Weights of a small transformer language model.
Size: 15 heads of 64, vocabulary 27886.
Training: a variant of Adam for these matrices, 575M tokens, 9100 steps.
Each number is 500 + 50 x the weight over its row's rms, rounded and kept within 0 to 999. Layers, rows and columns count from 0. Numbers have three digits each. The size before them is the row's rms in percent of the matrix's.

# layer 2 MLP down (transposed), 2560x640, rms 0.0327, rows 1468-1574, columns 256-319
105:547513487469491484502435509498527513541561520520535534433496516527468519436552468589530528529542519429468463550460479479461454539557490568389436639432437539453546446498516475572512514501534413
106:469532581479460516503563507576437656452518494477400532461528489520506489475462560441516540519472534556467463506489531610448446549505556403560457461465492531504476463471515498416572464516413588
106:490367444466489492393516550593534508508568569501490568413489516499564524465525445448456475434459477523492513486557575621441449617372535620491455490445481476422532513515551562473460467531428535
103:486469531568501500484520517488502431539443524435461509563434579536453530497392517451482551498496479584520597505532488599431490563510459589492506510482404482510503515404602483531519572514543556
088:569491547389510546400524463521498538412493438510472449456425471483503482455500485527449479480474476518526472516454393468368550559540490598534487424541526491480462484495520501560523492635465584
096:464441430513515381463452593509513531641508565463462511434484428536452473468460527511487476501488464496430548519430523473513454525495482503486519506489531520510519538456578471534480460554519557
102:479510492449537517410522455494456557466512465520412476421430492498435382530534535549537492459484457538366421475494493506492522544508570487445568545548531491524492457456497465488502466444479562
093:398542511510457579464602457517595570445489532486541440508500438546578438520481577539491543552506514566504444470519552439609471392476446477473421557613496418500513504496510535497545408601451485
103:459435624558467590499548520492540494453491513524532464447538546468568514540502494500438406588483527470553526468447499511515466400463495459510518498504477384491471514501446456471576507422517606
116:503517517399454519496593565458461548576476543563527527482495468431412530462439522508510419446491475448503434514510588565452495548499465454445462499558440445510513524588502514400475537494481468
099:405505527448484426602424485560527451544403503544446454526448524506427498373454534538489488514543585443531505517490510525510483444472502551471603489503469517542455509529457489479567525569534604
096:614425480545549525470446477503454530385508479512494499386532459519546553440588481549481547537494505492564527466523541480552497473578576543513468632514423478554541463510574444519480553422483546
101:433462499510477455504532535495492508500437490502491507557419563514489476494470573474528612541511441500538479454534477488463589508546500494548558514478474552468435481489561445509588530554543487
093:509496468593461493487491480483563444494364494494523478501491491447533400419452563499419443509520442422565579497542412471516544498469542469513441436534483531468454527529474427516500511487486439
100:448515516456523514588558582441438597479429486496476539577374445461583463515530544562470488390472458493532546494520456497491472540480608524456585473417427465492469482479505568540532484558469488
097:513461506571422471456556513630520469554457402427501447506459542408449596586476468491511526490545534547535445537494435493542516460472477525520495552510454432505483481406425501408481417529537457
094:520559380443540377486546517516522510454451507517495630505482507507515436487382484494496425480528537479522579530479409557508541537470536513491495513486450508442499555581438580466510456474541462
104:492472555538528489510516390667606508520593449609465491455529505505470533459506527469515553512480459498476536522479498558544499467454505532517544460420481510512487460526509445522551437533492480
099:484482548500351463456523564422461538481501494482473463483500474507519487450418507526538441544496384468514536508442523563538528483505593443539455497546477454570468480500512535588555531544531504
095:436566474505509417523577569506495528496441559520477437582539422441453480548480506492455425513533422582509421573560433499453545502503501529476433423485553506510550446536501555462548464476418551
102:520551580470495589472557394487455532425452522513602551546491556512471531409468520469520576528512442460563484470518432475487443521561477480573472522528490532503513479478561539468484441462545501
105:425543526518448549580512451480387531497490546426474518512579493527464488489612564481537522501464470560498436467458440460437474438481472453485495510422524477491507542514509398458410510442462532
097:483484549412593548521508567594520384488507463496519415510442607473555604502561461416500535444531453480523495496589560488535678498499437484446498501491450502544488458416580430490429477474509556
104:481478474455546513483508598447469481531487559516472542565486512538488540456449440451574427461409475519514533460550411407544496508464497454564459498505566493358487510512481430481419506440472462
101:505451527579574485566510532539501434500406493405524511506483441474578516444512507427586522524545496509487471506528519471424552480463436434383538448570537498514432536517472475461519450465481537
100:474529480461487443475439411455572510530478558477519476390519492553580498519507530545484460561555569465469446473472522456439507551459442501515482540491463476539478477445505480471482533412459579
093:538520561500522449481556523584564557447424400409506578414553485507552512523523459439381482460567467448455558450527501504454584521525551435456561498477467461435501511561384464430507552538473468
094:481436474508617453509537548540550494454456487519487484425471504418473483531491473425426499405541467448532446503550470519554542594489527407526491519586504546443529518601540592443493473388459531
108:523476562517512614474517528484519506542444430551430409451536421504439499516522471439554429457520538469465426426498459510502468564534557448535441519555529507515605480516543532531530505517520486
096:330459431567472426511447500481509489451506450536591391514509514529467500585417542477546557487519549577485493456460599553418641508575479559488547492499476429492509457468462445528479512492426438
089:553693534439516522442551423471524551449556551401542509588473545500470539433466544533441536461406561487531553432441466497385550484518504428475442510468450573484580369576493589486516482596556512
103:467520482522528489452561485487457526544442451559454461479439573525628451458471554532449495450458520406446407539512472452430489469552515482560530446534471448506503486480508554495517464544443394
092:449522572550377504555499449489557471496486401492402582563473494524496406425556542524458454438479493502419539526476504445495427513487528559469455469471557522591492527411509540336561517613533463
099:508452484427461538570354508438501559450512519421480509444412493475547494534517445501516532503567600476517537465555528479471426608435480550576458493436623553420562562553442494467491507593468475
099:461489432561507621483466451422430567601491485450628507506488430504602480350601464517532544540570476496574520378413445454533474430492514437537554544479504503556437415552469482521476567505531470
108:412414460518502430515526550520547515501527448512526540524534429506466520577455547405483538502443528472437570476454398564530582491448584423482505477578431450470402475532456613474466471596484431
105:499561429515490473481568523544491525470475542537442387574542486621436577518488525529588551589563553489469537519583395510524540515480498504494493480452562530520494533412564470484464496441371478
103:527517457502487493538617526543533470551473491436528471543501450483460540572430507445540496436529438517506481480444556542509589518404530476493467603503480399479539501496499484491383568562497442
106:432499593457467458469522453559452524410523546466404581476475455469511407428493489552511626519468456380497460456516485428497460492446531465519476558524514498504545532545556456484458562446539434
091:495464566509509485443464500510499533504444501470504496513474439427564567525515561595511506465597487447504583582547474467487605490442505403523514393494511531550464459491510481432467574540502497
096:488474440566513512531543569512555465538433532518539470425549521561410511464489524530561522440578532539551549485545503482559443545543530572503510433543454528493480548538584574526607478500501482
108:424488518420410507567460459480530441444500536503553469425510558495562350426477443503555525493523528475547454469483488469464470460465539495561475494428514503458478534550475454445534573548563566
104:545497520371484464493466459450494388500592462470419443441477443465512436547492454605557498493465545485574463478517522373405420516446499520523506494496496552587539439454452468537462463455450553
096:433485538457506514508535584493513455528487397522484523554638498500550458499548480486517432581505604509505496521493508579497518492608420538486558584457522471447497631588511589448554476496519542
098:473439434469404458417457591559450555596389455511535520482511511543455512566489378562591520423396441498463469390507473455456494512535550533535536474489483586472473512411476470525399479540464645
098:385421462485569442500453438433523554440460544489513442499487485507451492520453521477448491523546534438495567506557595516463448528474544390472508498366486569433412499389498417501443480517507514
097:445559490552424463396435454478511588468438541489541471496428534472526496436489483482488534448409527530493452526511428498470576478617471491549511499602494503578528435382527521503506529533559519
101:579581503580508508485433433544537511488395515430467445524387474494578473532465540447453422488530495498540580490481528463536561586480501473557472461463433510598554521545537516476529479508456501
094:493462624530552429477496578441461501589624504513473513523557468513557514502514446544542392490485454567495558523530487506485464565406454487425476449462550566497447541571363530485492571504448511
098:501379469469544449522408472463538499488604437451476544520531433530526416504595469450432468579499443434511495432523529492519519583483535456468487478536442422471471469452489478485459567468463487
100:466525513528452529534547372501664532489565499461502422484483457456574522474423500454441556573586553521465571524509426495522419439488478516515533474531493494442399529487500511517454460485443598
098:451502461514422441501524467480467497557443402550522494433575459566577467576463405444510513509459591497505525502491500402485448545513505478415566469444512526523488490481507404397516505462450534
105:482550473535528460496430563350529487449520531598565464461494518506437512405505491483487519421550537521526550541470481453487408488535471534472445512506550527498587503508525469449530452499533506
099:452424446447485409480437475438618399465479517512480548523489599537510552506551520509537550517406467428487490488576473494493486487558452395489487479447482541475454544511556442425532582513525523
108:461535445448473548560450546480499522587612502504402543447537507450519512436543539545511462587503395487521529443478549434517532490511471547559443429508517485446562566588551440575485514522497560
101:466469545472465500504530474604425467566471474485438441489511475605533513478580394479456548548515470459487473502485515501566513585582515533524536571476527509556497445472453483483465449458560588
103:510491415470494563613506510556455431517490345573536515558477342477507474444544399539489463654436516504508528480442547486480433497468470489501440462603539431457556594533508431560451533539578513
107:517505448499430570613582458487570510527493523534509492449414516585555559535519455473539517512450550476518503420494459492529545487440606475511561468561525548525518549531468470530531563416519517
098:479438569424469424527479543531439536540481481497485394471406497477529487532537398365501396463450551523519429491470519521513473517422549572382513532506492497458558631491473532507475574622453473
096:507553432489538475489512516474546493449526510466491515452571450467583435489518514467476461621549461507531486485516493555508546529447461468481539564549461463471573470551525488530395510426575595
092:532480450547497492559497527500455502359469485505450484531410446515493478524490547585533615464571556517510481500488467502495556448417525569574473475497429565514576506498533522585468490550441500
101:514566496511489589428443450404464559614450555475540540534514579520496487515441541520454566519448491525497444491478449564483504492512414525458508431471480464526442435483487537456463556498561540
092:480523336468427476604573520505502490552538535471493504522522470488408528568482530477444504433573490464478578523567495516505465484408493472502440498558534469543524467554512468510412591478442374
095:510393487426555447514574493578529416526522383570481512468447670492439486554461459492447618441472501477448419541572468490492547458529532540519539388518532551442527504506535480555573545574513532
098:477498616450550498562518446500507480391459507570508641536528481517456591494409491457534505454567507406573482424544491546394473568511443543478531514530446500450580498530484573493401655436512479
105:525480521660489558499500384474555490407522531541508444457476366517589438496434529533499493399421512575508577469495482488570545532470442536506551443525409456501528526499480520494666464390480555
093:348438445576462544502522483460559461516432561516575417471505541462449549458530493530436562408440531635516571478487482471463512470498482539531476540456513533450493486507531425514471568471466544
099:511490560518487539568487483515448502504517510551532503464466530485499457481433501588453503469468587547500536405478574394502422563439470463508467477586583421491529432435520460457437587496510590
095:502519600435472462604480520460557517467471609558563443389549501535447489581490471488538524563495482554520488448606510542475524482449447554536471488584501427441507486425537550470475490545562564
110:569566457597482531453500504444477524453525575540544454566421418456542527514448496458542517468494422482508499537477495420408426491550463497424477479463484544490483518467522527541519504513567462
097:553495433532493537444567531569558479512492484506397448492490454420567399543625513497532480552481466476525510481411580462526454482493504510630571431447435423424397413482559473454530565466550523
106:530476409564546512507474559527532521484418540495606451386569502522509531461513557525549517456438472478497511518501464484506505459479594592465504594516513548542441464459505485421405571583562557
106:427515504536429470456457505464468566465523516524506497530494510556496464460514447528518570557478443464472482543546497536483448506580541475460506544493462471517518482457515463485479474510455444
103:579490461574492537486458502543464504468535503518504582564534421573478557599523538481411505530625535449490483558554580415439499492475470545540389541544580521539556520472442565490453408499499500
103:422490452565527494438436447489472572595458549515531511553446494543510491512473472550471463521456540541527489532493566480451531530556463513558544586530568514447412455508570516428491485488420467
097:456448437528495452501448520447472480471515523461522437582502612513478449606508538520440416395559425450449608480562492598495463474454492416545436462456464559623524544611462483474562531501466460
104:503481545503492469475616591472547459503520513507524534528475443549560518483543538513516550574483452522468441458402399540447572478572530476467570589464453532524542505540495541460493534398423416
102:514468448459475477486478498452503456477429433562538480520459544529463554502459589367516485509388585509528376534425581443395544543496499481297481507571460482531518538558580528521470557510497501
106:473497522490497512499435517439445476445504546541458474482421510463437479470433486543483485466457521489443605436492417443490443496474460512598537561514563558549603485513467475410653535555499538
105:459507496573464474542554608556542475495460438504502489566535491509508517447484446591467532546580597512418456581550497499493496531544510484579384527431543536481587461429535541533527504581541499
103:523552519529519520587484445511569483464488593529527449467475492570492537480548459539449443547519537349462581517557527510497465558547507593492461479430550498584503499515528489486532529482514589
098:503474524448539583505490536541443473527491421534510483470404434505523497414576550653529470517611499442467544551612507516597456536566523500526502519551453518523492473451443537490567479480517517
100:549508456550491539556468432550554574475452516512502572368546532486456440586454488520468481566570540475536534598453507493601486551493473532554553494492506488495552554485509527632573399532450481
095:510590565479471527492464498497468462489550487505456449497505534556530602481423489502423408593554464475465410453502534483534436517469501468508579574478465537520398497414489529496511477479524528
094:545454491472543407454440593440525505424457516504572498415597527515558562528508403536557693480466460493463520527517502553424570524565503543540508540461481484577404535575465493510467491456430460
105:436487574521500557567554521447515454486457458522554504408489549479451482451459490440549500542559434423455515445548439536461531478581518541484486617446531470483458547459525477598552523513441477
102:399585468506492552518554461557515477619531498541470482575493554526539453598574506457501446472541582564542492573599568450582455560462465475533527428489496474430508514502461433515474515455516459
101:527467474541504551594500472469484651426418541492473501478463475596438570492486554529475518576472479469514483462523477530497523459586555471337522491363573501513433479466487531544543499521496601
104:489524470559567607503515579499447475589481480403498468571406458520537513531435516416449525591495471466530521428595491495522506496389521555456454457509397499477584559476529557455429490505505461
095:562567458462491499506536512551560417449397500462562546482450545461496540578554468465461505554559465495538528453576451570400538562409534465529481515453473492517643475473550477553510519530509544
107:481516439460487514516437507571510441598436508524517499498520506476518472429498463524488437446534463528473585457472479508525555600439517506465450438528391508499427429562451460379455513451504484
102:520526441487530478437477513514570555403538495506468447476468474478399481540397424522522548445540504478504525526465549480570521574476490486507445392520556539518541506551532475497542624428542414
099:635514540530532565496517497457466603536469526558499465502450522416443527382475462481542459467508528550547490512512492404435496541551462530460495591592522531519545498432632431609475527484485518
102:493536446605485433482485561585546498504438531515472510474344542523496475471503524556499506614470554533597505405595477541486494451465582508548452430459612563546556448554553454497441460521468430
094:503489549532455519477517527517512541472513447465527466502500546485510458520467458544528650568460582561481504503512530527419469491495474546505451529540502428474565428529509512544350422590509624
099:471522477472553587526512548392515473486471530588445490438456412571494499481481531459516563493489434512482470479481483571515489497565472496463522547447452534523562493520544491492523551556560491
112:503468528458555435498504488481503444510472507414387491437527484513471511622517451482586428506395540551457444446452449528474540422483598374541532481497483560475612571482529426518506589438423505
102:509573573504554494466496479440456532471483541523551421510577604423593492498440518535547469532503461534439459454522461461505468544582586461434440520432441566499448414478453465498405581433562534
100:433557481551495542492461580558437514409348424485530530519519497511614453416573575567531508529565436661471574453490446468473512500523448560549438503482519485486473516559464410620502522446547480
097:501504558580535441528486471496600500474437516452422445541429533362485500558448514460430513491546493474617547435533467496564530588596522548513548479479530469495431484526483527483512441439484461
097:491403504459480500404446514503496517460496524479416483461474387470413523437512544463490466502484517505502500482458469531378469529425431416505496451537571408479491564559539494542493452496439525
099:571434451520432482574490493458603518365430484575539416406517433541458475459417463529456472521453446487569443531421444534475453461568588516496525524498509513516490510477525541534513459428500577
107:568479513486503551538515515411412493420533506479547489515485543495582557447502517459569517457528470508458583609462468515576558394514525552449458602566524533573560490435423489509513500519453474
104:494562519567526485495601463506539557439539490457484507564485486531378535537488495531507533543505508468540543514572588393427479526457498484439463531334461465497475549530441555492421596470451481
098:459637468446493547609527509472513484530517491567495514537478457498529479501550547576448471475481566519520437475500505521458496572433485516527537472478457452488610444471543532633548442511530511
100:533550564451498508446556466528461558511523515534476540486422498482415507373602457593457536500527561465456508480584520406506509606464566520487537521587528561550545388436480406542515548549487451
100:642568495487556439536538516401484501493514562517468483571500501536543502484472479542552394567572534520464578506462510503467476516428527489600492562474466543456419552480554506452466432526427426
# layer 2 MLP up, 2560x640, rms 0.0373, rows 1469-1575, columns 256-319
103:468440454518517443463495474476298435438479486508585483395462564556431434545512472403567520478429476447452435433535490401516565492507483435454481423512415439462505540489597461564553538550529562
109:525578600500500555479396485518366479566481394550470560480544576573479454638504424520572406501503490469461528477397516489575446502500519405555416435497513530490508560479536483523523502452527539
102:497536523481560509498528465492402454506561493469501486574523488510557443457524547458477430450494461452518527499458570515390550434525433550556466420447506552457452468476463495543404587445506497
089:386452476558488464477560492557494554552472590429528539500558558467398454482421527447474501524441513494513526554488507527545479574528433427482500452497476562513586487507425473482500475518444443
091:614475557527492547499545627531523495435509519519528403524573513483539540486503444501508559444452499498507559551536609456564541503528519533550508473533553382580528459436527581424468573478481503
103:601546507458514344444537496532498530374433583554462474422531506506410587447465477549520425433469470510473493499490553398535557466445505502530522533331530529484483534549478483528454458551528599
092:529523547473451399416553566526505481497500534504468423539556435500450385515480584471438510522513487543473438545548445562485472479474545525608463536492536489445557502534430515463505505583427450
105:545487508545576538466575501577586472475539549523556508504408362483472552499455451531587487428502492431522497520429417531495509499496536568501474558358587437473466520463540458483389570466546459
117:493574465591566513460561521446515472607518476485644475508465530599388549467512477505505473514496417525521420409436517506553452453547483502556499511511444502510480469442513508547464530514505445
098:524470572476506370485431488526487510510572478443469490498415437476533595608437440520493415503536530500415501443373627482403522559568521421485432543490561498486569482502603468536498470435434448
097:526494410466623514469452572543474484485475501502495488406525460530500460521525505533515546484464458491507428536447488500506446437487517440603494515454517533609506513528532496630522465456506483
099:535596511463489501475499592526517481544577607468565433534518495514562546576466485532449448524463485447481450414512522437592536466470522477465551423481497458639517571543449484566490426528511484
092:502613576533533427513499398509454544522531571504505502450564523457454617494528503449461426489475449532529537528514507488489502471574499490540537530502516538522466465610420444500529515498524427
105:492554499396605503509526554479522597437531489448480475437518573498510510540599501549540535498514454466565486482494532504537479445477460560440493484433417408530551471550503498436417583487433540
097:457445494531524512444509506514539470612470538460450521515546443572364511517481488503592493456528539544594521380433508554463507519513385376448497501548545508509600478483446425515518518461513438
092:550579474399443530461566505540458453508601480569535522454407546511531473428470446578581365541551478493475576481466562460587487500538469540527447494538508436476452472415456487532503401537582501
100:566546455543502454535567477566505495432470498467420444465493502458414488477500555489545489436516372537509447518452542448472578467527563573463361375570446384544541508517508490520427560503542490
097:498543451554510497456540588496463560519620532493542505496472443530452448477553553516552461506469496383514522534518572529479454417546512532488462520424553488510526556495495489533572509477496440
096:528449502438509549504583556603501503491564432540592522475452493507538467555431483501520582380498524436565502505434552514570542560491592445487468493511478451422511453427505433535537507550477490
098:497442503467465473444529506557456492554590483378437445510471508488501566543482526514419390575574591510507449449547467558484487494443495459487559467376488473478476555510483476550504537417401506
109:475465453448578401394475539491426581514572505520457460451523519504376478538589458526472385533514434514475556468391493439544528514501486421500496422463496534529476447552536411462514467540463499
099:485378461531599487480507524558489478508530482530558556470496486485392452427517474504566477415517465478364500512469581512552470441525504479467500564449477485429520437484348528553558476456555475
102:547556496557512487505589459446427503420501437515506521478510465514403412650511502502528448444493597518392431454484562507499568489493505409465422403416483556511550484570564524544549624464531503
105:590554518497513401503527404493393429514499587465532516495512469435445466624465510390505407544499475534469507440487541454497592565474498510557515534530480499481458482483620464531424562526499573
099:507417530544550481406507468456440498424544500435507407505519417483458419588481391445464446494578507481447480472471429451519493490520388485477556507403506495560582489533548445498506563445581490
093:519588587519543500554534473497437435521510378498500476470391414525509517493441545542523452480487591435471530525537642498641503530503503494506584427453510491472505525416460434567499418511474558
094:542554550503552509490550480579511447552519491504536461504482423437461547509454543406551497403525450443522562513488591448513506421486480512498540506536511488534539472436518574441551443550454487
110:493550600486503466519509551566549455547500544559497461506632525406543475482570609545500423433567535474547464485422450545517495454502527508483409499492466488580511473490450532567488486463511457
097:446594451555519506475533465537452570563507507527632445471598529418513514468455531580558467528445453519553524476464590488497503474487385475472514550534503485589555569595541484501527523529438530
088:532534558557516496456491515433429390505573481510452506627451431503461457423488509490511432560498559416531499539438611480488547479535488536482487396453520513427548478490375519514581482480456516
107:496475521498417486498518442539468492482593523448445535478476488463481472455502466429496512391490536488524557458377551519611520449445522485503586508424482446509558515509444465555555497559517481
092:576433494515467467423491488512480466466631461487445458421484450509487471475443382510432504498566514431529434475464545472455577479614434471509477469530499520566535528508555467527553452562430422
101:549476498540550500523538515478491583455500464489574483447456560462498444537511482455647486330543419426534434502499463511401484442472558446382521536534543489492538576486516566635467436470449542
102:493508506486463470398446550605500470548560472414380492466513517470442483452442464453501523586517522444478501420469471522499526540535540501529546454424494468547470485599524502499533565494478468
111:512632604545656467524548524459467416568422454480462547411564477468499446479517491596515574533434615411428496467467471389562502445508414479475539476392458577440526506542450533449563478423588528
108:536444529570547433445532503446385452457531554470498437425496447496445526560498530476540485520439496601575481512523548402480414511527536570497451468481478499535430436546525504444516457575391566
106:526477404489750545487430524557512431470455491593461447512529538596539525475509497594525568465490520432457482523544474417529468479499522529491553495496565396429420447440447535533542578474524476
107:517579431536531490536546531433445510592411556379472414409471569512513505526550467548527384582410502531505545402435545472468514438541574534522513553461521515429545523549544549488526507458376512
092:501476495516576488547484542542474544571576505395513392482528513467446525583457359515561462523569415560475505557441532525449492479576431446600515575552491517535627534495497538589447447486477492
103:605529604561577413481430461520490498464489501528427497460513528442503569489446498494468507602479550499496418443443474479428541505542551504523537436429490518561583518478569464512485553473513481
103:494508403502519444387553554474506429544515494462589524484579523576483502597475516505548503470473559527546525449576506481388514460556461456490509568392528600527467436453525512492489502386486439
103:479478485522517522467498428509571599388438560483466553557537451441398575526464492475487494520471394541463588487494465490480538520549447586504447503429445513532554419434414576476527475525463409
095:483468453433447584484576573506426562612493521541552473538428499486585512565519555433495510479539542486491511501464485467501553385475575493563510569459504478489552514485461545498479552495577445
095:595514511545502527528462471442504518605527496496544556570543461447482505518487429474553486469484484444544510509437561481518503462573440508522501491442502490493453533488465396534492491538465461
099:518418467473499529478525521588449394493500479429447374512446513568531561518516461478560558471501532393438571506513451458520506528477570391606544454486423474471513441454515468531511556561377473
098:554431531503445556543537511458525577488469525497495501413515383439472479508482557532536456449463503463440467438417555455622537533549601545485626531468465480524438404564410460495558481478432558
100:477515530511547484398556580537469490532518501546487400391408454538482429559490480601544414465487447447426429539431392385607582373573598568472504416415522512489465508522444561532456420533481529
096:497466502464561497497475464476541492509485577460429451563509533519552503476496554493533521526467484495514406467509459554427521373521561529488436519487484573497477526473402509544557417476499462
095:448535546561526484589537498578542465502405624505545536432560478513446543612501483602542492528486493530481517497476580602521512461527446515499405521473524554529540418446477537515560501526418523
101:549544431659552531610602471532520475460560486534540441467537402499493548544459482457482461463449518525567554516460551517484535480642607544486526499531428482511482598462613431568466495460385517
098:443504506514495389461479518461463381467498513438531534485547403453457523529458475545470444554480465514499565498344546586475537515415437467394470514460483428481516474584474476526518544480445499
102:470448607489462500426511497538553577557580486519439545345489414539458475516582497402591518489490619447438486478423550514481535428503497535440485373439463373504561476524512446446484550478517483
097:605480544523471446536431493482422426491645529428546537454469425475542499569501468483548371468494449506388456464558532597630510530494598567496508520482515552583466535581495486578497484459580533
114:586534503528464475475584487575405424522493470459533504467543414480514472511436541455494422385465473472499561478382479525567434450463672537533578526417542456511487537559520544586510481484505535
097:516524513577474500519537486532578457594602597468458462479457529453450565585477592426548456490475451489566469475489559535551580377470425546475535508558509502442544561437420496600520545543450504
105:546449527497545489533528488609509510471499470505501456503517496437583530446499544559489498394510493408478588406420460558551541496431536509498529481511555463553477474471527460624529495503557486
109:540420485446516506483407497543467551630574543466478526426522578571464591497465412418520555423559422535533590356433540514478463499537526513519521557522523421485454497540468437504451524469456516
099:554495538529548475405410562501485402500489526503454509506580554443469482434461604521505493461567469453464530465457423447522534477614544449541516509540473499493532495481551469599530496545567485
095:529506559481569487529543523485522497493478463533529474580473455587548452501591537467501546517460492516606402516460576501577510512533453585509493529493491602463506529533487497541420585534469477
095:535469570490526344498512563489475531482491535443538477512422526526536461543494515424556506537469601472517531439491563528451509571531510550517458535519537459499463609556550405478480479454571455
098:497474497520480449617495537502547514539517580505427464381462532460523445542516508488507467591539520479468542401441546467611476497490426400513572426503491584486533474558530492516494486466457487
092:525504511488569545520515453426517480441494473538457496451431476563554478499468505478555543494532586505515514479568592539508503434491487581527613545497509432403445495496510422598550450463461599
095:578563521539621562435466421560532465530468575498525533515525466530571592488514578490577478441534407465483470576498548472469538474550533560542597362556456507477507486455441459593559551467523412
098:518479587516515558472523544550467463588546500450501452569431501514582451479466503524479501392488468520436533470439473478567551566501553465531397435533502527509555549547529405530546469429464480
107:517542553592485482452522469488415472425503553504445379485487455633507605567519517571457474549485568452514543537431581505585465519445403511524452447448565499575559395483508492456447573447488475
094:463498515408456511538404473458546469513414597443594494469540322440515548521484479604600400486516530434489530550483496459461436434514592489516507510474533605613517502529563501509497491566496427
098:484517406457525467509474397567436492523540522447526467542530465551484544473471517411531569455468555444446484558485482531480485368455498438500452485551463627492481594516435578511468496467472483
092:548530514487422538537566433417436368510519468499500476474537513420486556571528495479509545502528519507385495415472504491434502509541507516432507420471441520521514479440478448539447465550408507
107:563451388433640468495448505557485519468419471502538485525591556488548567459469457489612567471500410482433478466419426608475475366618487439484526542484494492510444459474544506485534503404475425
097:634499516562515471412558482501500477452540530499543388414566470473453460608526491506571460492424436446470486440407547525495505463463428500539509503469526406475494553509609561623525611533533561
110:572477539524598412523599516558424454554535498459458484410483459547456580547502488453573484492488508568506538524514530440594477557473516455490483501426504459434561544488391498453555524520515569
104:653455516567488474467464503591378540445580420430569494387514523461527485471528540462559514472598536416446525506466553482433581448498463460453514512559493503435476469559509469616514569372573489
099:486503541528511532565519521449517532512469431403430528462479546476436492502428485465502451497503416448476511568499471512547481449493470482500442437500463428544556481499476479516548465522451458
103:478540421513505533553568476549518487515463500553523518479388532504492509486462507537589444496432423515478445517436463475563538437440513530455540478521473525501574463544606528487522510488595485
092:566508518472503486454575560509546458493492469505552479445411472496546513494497498474533554478463527487584525525427518510502449411503576540516457390500491538414497509439558421560503566509574502
106:599480601490505477445536487530506443428567478452464424442602492422498537507480571498450457457511465521553556426491603431570542472545475551479431553509520404527488495413503479508544517467567488
099:427489547462505395343454525462419527505545520488472481496540468483489577494442416542527489445498436528509506527488614530489453470485462463499556499483492549507516544501572519458558465460443517
102:480500593487542457420529492516445542499477596532398477433497461462376475552526444493537483480513559513468509482491520449457460466514554486420552397432453524589601503514501515424524562515562569
113:544528485529502497491531497536515491531520590535482416480542471489541466535431468442591458405546457491579480481410554503539517529525533541442614445432500475495529498500498362477470578532438480
101:497533541538579350502534567592458545477512497389536546433430532436442454468480523430593503456503554512500476451504534397493558443510478502498537497421549532453567547479431433682498503501500437
104:513445390542579546511527464481480487422494579551504490602424439459504452470515455590566481460543443468364571532524520490450516436549487475474512483504475620622503470461480511513589478492505407
100:552485448551551481524484483537408558511508408514575535444501541583362414570462406478499445481485529454542432444383603515443523436531450499534401528540578533588508448593441561550643446540401568
093:495520414458587516519553499463490568566490525475474560514465502526510533461465476536528586522480599468552514564489451469520538418575484526492449529564471486495503604472515442459547395468615392
091:590503524549476490429466568585464356501423525477493563423436525522519525454446490582513473417467520515452443506474533473528494491448569441536511467516486513419455476490478502485526420452472537
103:512558579543476427467508506491493518475476484467507492576477490411485443451512475570450496475475538516500447455544451451477489431530417510546468529608423495485553473523488532414525532460478466
105:497539533463523554449527456448461528637491572427485530539502495527393481527512511441495495543537433522551571412499463543511514487513483494511443572478462538439513565498543523466567571421539337
100:518536479498509404479536524556457496408559515559526454534542487467492502495466458601534391520460490479432472496535534505456485531442421542548544433433492543552573558519541416497531434521418464
106:471393565556473454456494459541443438458504458490478455477477476529501557562382446475544518508557500537500527425508513399534447510490570494432511440532527488575501500477505488529564571457495492
096:427517506527522520573500456471546517567511524483495486497577501448508563521387475624513506428518413508522571520430574492463468537546488453579448601465524496535477478452556497437510475513480404
110:502595486548500430524471551523495522525509587510514453517518553568466480535430429551465520560536461470515510462404573525546495488533521494515509477448514468573524475441474434461419460533485512
101:495570455486493559458521502496436549531579455509531535502446506511536556481465553567528520480489534433536577491425473511431450458500517586580562575499528534535451470509570501498465614518568463
096:552485488529446478461547561493417420416488527450520514533538538499523637548464433534492375458439512488495516442473507422468413437464494522499472555418422476561544434507512420489525537562553498
103:499492584542512490412584579594482472575585461547499478519480520432555524518535482489466393440486509570589449446443567522502569589445590524467492461488520536490516439476485502536463408542441455
093:531453550474479528422583430428489495511518527587548526422575457488506524539475454521444482513540657511473469465459487377561620510524547503488459501514521605507519477489502435530564499475439507
098:478421488510491494574563476484471496434488466489564314524493546511575503484540460549503432528562513508412512457517528419453599470520585505478465384425508495509448518515508514496530528515460478
112:451494499448565510503430486441391407470622419511505481525549471541504540580523547487486444615512526437470414529479467533541525456514416430548524523491512511522403542535524484547527482408537488
103:444583539453540579483494497443549501441429413598392468504492535504543494569561583482543486495462521440603557482460470447488438409502601488498420524487526577602512528480467521478621504477497449
099:511531496562582506486473606506506277401495443545462511449512460518521434468442579493533512569559590475471529419511501464525546499471487499493572546515475492541489591542446422468554531559433519
096:488486492482485479497533601442413536550470477479479542460577406549459424501379493532499507528459504505460556496518509490440490414449574508523500598463464510494484507465453483488501604514526491
097:525498498485531554477535466476523503513478511530557520621495508557540528466546468476540448531531483466447584411442551464428618521555563504444467534520535542544449517436530482474490430490523521
099:536405526508535518474529531536547507429565508539548449443512432539482526478453521543569443480485509539478499429470627388480489429499516520523543502525503385543450491552544559542513497467487522
108:488395497437537501480507544547514445533445496435523522530502510497535478527517505502585596418530479477481518437491416365539540435616573405512487582453510501598519426418513430559512494446439484
103:419559623494546478586434531474437572425573495438515419494641518453541444498482573524535532480543452531412507495537509412426484447550410540475585514559486468569559444498576483467404596459466455
098:407470370561460520542563587498518553431522647504537413531458475441493559494528421425522492520500433517457466497503479535482485419572480512491457421533564418532555541540421523415433465574498559
103:481450437451639484501532536505426439437545484433549506464549518511515610439552512492637544492472407472475589540480467518471454416491489491554472482538518592561437465395556433477553487529461524
100:514437517527606476529460474478515492615450556540529512482485490503470544504480418611507552493473540479590521489496547492500493519491485452560502544489460553505460567521645513462411492539491486
107:420585518502575474460503505463491427527541557518520519400491418570524459516501472577476514446488620548519505571412527581520480529505577608560550509546520579492515477469458492500461426563515505